Part of a small language model's weights: 14 layers, vocabulary 4096.
Each number is 128 + 24 x the weight over its row's rms, rounded and kept within 0 to 255. Layers, rows and columns count from 0. The size above them is the row's rms in percent of the matrix's.

# layer 11 attention query, 64x64, rms 0.187, rows 0-24, columns 0-63
size [ 87  96 105  98  90  98  85 108  89 100  97  92  99  93  94 108 106  92  96 120 112 117 123 105 102]
[[107 147  93 130 101 139 129 125 148 177 125 143  88 110 134 164 141 161 112 112 119  92 141 128 111 131 115 130 156 151  84 114 112 109 113 100 121 125 176  64 118 146 127 122 154 136  76 129 140  80 133 148 108 141 119 110 107 144 128 109 100 115  76 123]
 [136 147 125 155 104 118 127 167 134  70 142 174 162 139 109 110 164 105 138 158  89 138 134 145  86 157 164 111 155 139 143 163 115 172 146 120 157 163 138 129 141 142 133 137 144 130 136 133 178 116 152 159 144 151  90 151 128 141 144 160 113 128 148 131]
 [122 132 112 160 142 102 127 114 101 146 134 116 134 125 140  85 127 142 131 117 133 106 166 158 129 119 116 114 186 149 132 177  86 139 141 150 111 152 159 148 109 121 148 139 100  96  78 156 136 151 169  90 128 195  99 110 122 131 130 124 122 148 133 103]
 [135 152 113 133 164 100 118 154 167 167 158 127  82 131 101 124 133 137 156 103 105 171  93 124 123 153 111 106 146 123 137 115 139 107 108 142 115 159  95 127 149 149  80 117 143 149 116 166 133 140 126  93 154 107  90 134 166 101  88 147 143 123 101 162]
 [128 132 126 118 100 104 126 163 121 129 116 142 138 116 140 123 109 125 151 145  87 137  82 123 122 158  72 149 131 131  86  78 131 140 199 116 140 140 134 157 144 168 119 123 108 123 162  94 126  97 152 109 133 156 121 159 155 112  93 144 103 145 103 108]
 [102 135 148 162 112 168 114 161 207 141 130 120 135 123 143 119 151 175 108 162 162 105 117 178  96 148 137 104 130 110 126 148 128 119 137 162  87 159 134 135 135 111 110 131 137 146 126 129 140 150 128 173 133 115 164 157 103 106 153 142 126 126 132  94]
 [125 123 101 114  76 114 127 134 144 139 144 164 113 110 161 101 116 121  82  99 147 124 148  87 106 162 141 133 124  74 151 146 130 140 101 135 134 107 150 164 149  70 119 142 114 151  88 136 126  98 114 130 105  98 126 122 176 127 103 127 101  90 131 119]
 [139 132 101 122 159 128 196 117 115 161 160 179 166 169  85 103 118 124 120 136 135 102 132  99 139 163 154 153 145 126 133 140 137 142  97 151 134 163 155 168 126 123 120 144 145 121 141 141 160 151 166 114 180 154 110 126 122 142 122 120 108 113 150 113]
 [106 108 128 138 127 133 163  97 131 121  81 155 149 125 103 105 106 119 131  82  84 141 108 101 119 120 131  91 133 153  72 145 176 119 110 138 104  92 153 139 149 159 148 153 109  81 110 134 117 148 122 141 121  88  87 126 157 140 137 103 150 119 146 120]
 [105 113 148 115 153 127 137 172 125 102 173 137  82 196 111 151 131 107 135 161 120 150 123  70 107 137 178 140 124 153 119 150 118 130 119 156 122 135 154 112  78 138 126  81 170 139 143 131 129 135 142 105 143 118 155 145 123 151 118 137 133 131 114 153]
 [133 106  93 107 124 121 182 111 127 108 126 134 113 146 134 134 133 137 127 170 107 197 142 173 116 140 139  73 155 148 138 118 115 102 123 107 196 157 138 158 144 129 140 147 141 140 114  99  92 124 167 171 136 107 136 116 157 136 134 126 139 131 126 125]
 [111 154 118 151 138 165  78 125 158 122 116 147 119 132 128 158 124 154 146  96 132 124 133 124 129 147  62  89 134 159  73 130  87 153 102 131 125 163 178 123 152 114 151 155 115 127 150 132 127 113 117 105 172 128 148 133 136 144 154 129 112  99 114 168]
 [101 158 151 142 150 114 136 151 160 137 140 114 147 124  95 116 166  76 103 135 132 138 124 140 186 109 130 157 137 139  89 113  98 161 120  91 149 170 166 110 112  88 153 141 104 158 122 118 133 116 154 122 132 155 140 167 172 127 108 107 118 157 130 133]
 [ 92 134 137 100  92 161  91 145 127 152  69 140 101  95 103 153  96 130 136 115 125  79  97 130 133 134 101 139 102 106 171  94 113 166 130 131 168 143 135 178 118 128 131 112 144 151 105 135  94 125 133 114 179 134 108 116 140 114 116 138 122 121 119 103]
 [105  89 123 145 112 135  77 143 122 107 151 139 106 176 194 134 148 114 110 117  64 131 133 114 144 125 132 127 131 101 107 118 101  94  87 100  96 127 126 143 111 161 104 135 130 127 138 120 143 132 123 107 120 128 127 118 135  98 111 119 177 110 150  74]
 [ 80 125 113 121  92 107 114 152  96 121 127 123 118 129 133 147  99 134 140 122 127 135 144 153 136 127 120 120  63 103 108 101  98 123  99 102 117 127  89 128 120  92 109 124  91  98 151 139  87 110 105 110 109 127 117  62 117 135 165  76 100 129 107 119]
 [141 116 166 106 104 141 147 101 186 141 145 120 156 138 105 150 114 139 169 129  98 145 130 169 130 127 131 184 124 101 115 164 130 115 144 126 121  63 143 110 147 128 105 159 102  93 142 127 113 115 151 161 149 142 166 145 133 119 114 151 149 133  83 119]
 [107 104 111 153 159 104 150 123 137 150  82 110 161 112 134 125 144 125 139 109  82 123 142  95  90  96 140 118 135 147  98 131 103  92 143  62 106 141 141 124 127  91  97 139  83 112 112 129 110 102 140 173 146 147  99 106 115 116 120 132  93 106  99 125]
 [146  86 120  95  91 135  68 135 132 101 120 118 115 128 129 113 139 156 122  96  72 132 133 129 137  87 132 146 133 133 139 118 140 106 139 151 104 140 118  47 156 100 126 145 106 112 105  85 138 105 118 132 156 106 108 120 153 157 129 130 112 160 140  99]
 [110 124 142 141  79  90 126 101 124 145 125 118 105 102 123 153 126 127  98 127  89 148 114  79 141 104 105 103 133 159 146  94 154 141 110  92 177 115 117 128 127  64 136 111 147 104 139 123 142 122 110 120 124 176  89 102 105 136 146  94 145 129 163 142]
 [138 147  76 121 151 123 123 103 117 171 103  87 150 135 147 141 150 178 155 154 160 141 138 134  65 155 149 164 119 154 154 139 146 123 133 163 105 138 114 144 108 121 130  77 116 125 151 106 155 126 133 116 121 140 179 154 123 128 112 122 113 114 129  89]
 [149 143 140 157 121 157 117 153 136 146 143 122 171 102 153 186 130 194 146 146 126 106 140 160 126 160 168 133 153 182 151 162 146 133 127 140 167 158 165 156 138 157 129 129 141 130 127 125 144 141 148 141 138 128 136 166 160 105 115  98 109 120 138 128]
 [ 85 167  98 114 111 118 116 147  90 108 107  91 103 137  98  97 125  91 160 107  85 135 140 110 110 101  97 145 124 102 131  86  90 106  95 124 110 118 128 147 100 123 129 125 115 128  99 126 127 105  76 100  95  83 111 107 124 115 117 133 109  95 125 123]
 [147 111 105  85  96 123 123 144 123 135 102 138 113 117 106 125 143  86 146  97 104 165 100 137 134  92 168 136 132 135 113 113  95 138 108 119 126  53 168 144  85 109 116 116 151 106 140 153 130 170 111 130  95  90  89 132 148 110 142 123 115 115 130 105]
 [118 110 123 103 118 120  74 171 190 138 135 119 172 106 113 137  95 123 114 127 144 105 114 136 152  98 165  84 133 116 125 139 148 116 119 149 122 140 144 140 119 125 116  93 128 103 163 140 162  88 167 149 112 159 113 126  90 143 155 152 168 134 137  99]]
# layer 11 attention key, 64x64, rms 0.185, rows 0-23, columns 0-63
size [ 96  91 105 109  97  89  90 106 100 106 104  97 102 103  95 102 108  93  90 113 123  99 104 105]
[[149 130 151 139 141 150 131 112 136 140 140 170  89  87 119 148 152  86 150 131 107 151 134 144 148 126 186 122 135 107 116 152  86  95 127 118 129 135 162 133 131 129 124 121 126 111 100 115 139 108 129 142 130 105 138 105  92 145 159 181  52 125 154 153]
 [ 91 173  68  98 119 107  92 147 126 171 132 102 158 124  94 155 102 123  82 107 173 136 127 121 114 136 146 150 147 128 136 161 145 140 121 129 105 144 168 107 107 154 109 120 125 130  96 111 135 128 180 129 128 165  82 124 108 120 134 124 109 129 120 115]
 [112 105 120 125 116 117  96 105 134 137 152 126 105 143 185 124 133 125 137  98 147  93 120 135 148 165 152  88 167 126  88 130  95  92 174 137 131 125 162 106 104 106 146 115 129 126 126 111 141 152 160 112 158 204 135 137 117 127 114 139 109  94 155 132]
 [108 120 118 146  93 116 157 151 128 129 175 142  78 108 159 116 137 109 135 136 125 135 145 149  98 155 126 125 121 118 172 140 131 160 118 121 156 134  99 116 131 159 140 122 195 138  89 120 154 160 149 187 123 115 122 150  88 115 139 100 130 113  88 149]
 [134 119 136 164 106  87 126 124  97 157 118 134 130 139  92 122 132 105 114  95 136 122 121 157 159 114 105 100 103 165 142 132 143 140  95 184 113 135 104 152  53  86 120  84 145 103 119 109 120 126 146 155 141  88  96 113 131 127 148 133 145 118 135 152]
 [103  99 131 145 112 126 120 155 106 124 108 109 139 132 121 165 124 131 121 139 150 140 105 119 117 123 189 161 148 157 116 159  91 119  99 108 133 184 157 160 151  97 145 150 125 153 108 109  88 131  94 118 113 138 131 128 131 105 115 125 107 129  53  96]
 [139  97 113 103 148 114 102 146  95 126 131 176  80 101 133 115 137 168 138 128 148 126  96 120 112 162 150 161 143 121 154 146 171 126 104 118 136 111 122  82 125  97 111 112  79 138 136 160 140 116 106  88 109 103 136 121 155 170 147 138 102 107  89 127]
 [110 112  78 131 113 126  93 127 121 126 155 132 160  95 165  94 119 149 114 103 134 127 141 159 128 148 134 138 146  70 153 163 136 155 173 162 128 163 159 136 120 103 124  84  85 162 120 105 139 136 123 130 191 120 130 116 112 124 102 133 137 109 137 118]
 [ 99 124  93 111 128 124 119 125 205 148 118 109 146 103 143 111 145 135 106 118 134 108 137 170 148 136 130 137 116 140 115 116 134 172  96 138 156 108 139 159 115 172 127 123 148 130 185 152 106 135 100 141 155  99 162 167 158 104 141 167 128 107 147 141]
 [165 140 129 130 133 133 142 117 116  84 149  94  98 162 117 152 139  97 102 143  65 154 122 118 113  98 120 141 114  90 154 148 153 134 159 138 151 146 172 112 142 177 145 125 111  88 137 120 159 124 154 121 128 156 128 150  90 134 162 110 154 132 112  95]
 [120 114 114  89 128 105 118 104 117 137  79 144 138  95 184 111 112  95 119 133 139 114 137 114 170 110 139  92 152 136 162 124 161 159 123 112 127  97 123 157 114 133 157 159 151 104  96  98 132 118 147  88  75 121  97 104  91 100 152 122 138 151 122 122]
 [128 102  86 115  97 146 115 127 147 128 172 116 130  95 134 120 138 115 153 117 148 107  89 157 120 103  95 178 143 180 118  93 144 121 107 112 127 134 161 126 128 105 107 122 122  77 127  91 131 102 108 138 152 115 126 140 116 160 127 115  61 155 145 145]
 [105  78 113 105 139 117 148 157 104 151 123 116 145 156 127 143 109  92 138 109  89 141 104 153 125 166 147 120 104 121 150 130 114 147 164 136 102 122 145 117 120 117 142 185 128 113 135  85 144 128 152 154 120 141 153 103 168 144 131 101  74 187 128 145]
 [147 132 170  54 115 137 170 133 110 113 137 174 136 131 114 106 120 136 165 121 161 127 112 110 129 149 114 139 121 137 152 166 156 103 129 144 131 124  97 199 166 118 145  88 101 144 142 125 138 171 128 106 156 118 117 133 135 127 124 124 112 147 124 159]
 [172 144 140 170 125 125 117 106 171 140 164 125 137 153 140 138 160 123 112 132 118 122 127 125 170 166 105 171 136 125 131 113 136 127 118 116 171 171  84 140 131  81 133 109 177 133 155 115 168 115 175 120 102 127 122 151 145 128 122 144 119 121 103  85]
 [137 146 128 104 139 151 151 115  98 139 140 142 147 131 132 127 134 157 172 139 104 142 158  75 140 116 149 170 130 147  84  93 128 134  92 138 110 167 115 145 102 122 139 126 105 135 130 118 129 105 131 146 120 163  84 167 128 205 115  97 113  99 142 137]
 [165 125 123 141 126 110 139 122 154 142 135 131 118 138 136 169 116 132 123 120 107 149 149 136 101 110 126 117 150 103 110 120  99 154 104 131  59 121 154 194  96 120 135 171 142 134 142 132 141 137  91 113  93  80 108  94 151 127 124 153 172  93  96 138]
 [110 104 125 115 155 161  89 100 137 111 146 117 166 129 123 120 134 102  69 122 155 158 138 130 127 123 136 110 155 110 105  89 118 114  80 136  92 153 142 162 120 136 136 153 140  94  98 112 133  89 154 153 125 144 167 111  98 159 136 166 115  90 109 146]
 [160 125 100 135 107 131 113 135 134 134 151 137 138 128 100 110 118 133 136 169 121 113 137 120 162 102 118  75 114 144 137 160 141 145 101  55  90 135 114 112 105 125 123 149 153 132 142 127  91 135 127 112  64 127 109 172 129 127 109 180  97 135 152 155]
 [110 130 142 115 107 156 155 128 152 134 123 143 138  92 107 130 128 154 133  92 126 163 178 120 114 132 107 152 101 124 137 170 173  83 123 147 142 102 128  83 117 118 145 148 158 100 145 114 104  88 134 122 122 161 107 135 145 100  95 132 111 105 184 166]
 [158 142 128 160 115 158  91 125  78 122 111 117 118 133 135 162 130 169 105 190 132 135 148 136 115 124 128  90 142 142 137 125 135 116  97 128 142 154 131 127 136 118 121  84  90 123 129  91 119 118 134 127 136 149 144  68  97 129 103 125 184  80 141 106]
 [125 144 130 108 108 133 144 113 148 124 110 121 171 114 150 147 125 117 152 161 163  66 136 120 142 143 157 120  76 127 167 136 171  88  99 104 138 152 159 115 108 104 111 102 139 111 112  91 151 132 102 124 147 118 135  73 129 149 124 146 114 105 104  89]
 [101 109 141 126 152 164 113 117  75 161 142 107  87 139 119 114 143 118 127 142 128 149  97 111 142 104  82 158 142  97 137  94 150 122  98  92 132 100 135 122 138 136 136  86 146 138 129 147 170 167 173 128 128 148 129 149 145 160 113  82 104 106 149 103]
 [115  83 148  83 117 115 107 117 160 173 122 113 100 151 143 131  81 107 103 139 146 137 144 107 137 129 104 170  82 148 129 136 105 137 136 102 174 136  96 123  93 174 128 109 115 163 176 155 172 122 130 112 117 115 112 113 134 152 136 108 131 114 138 130]]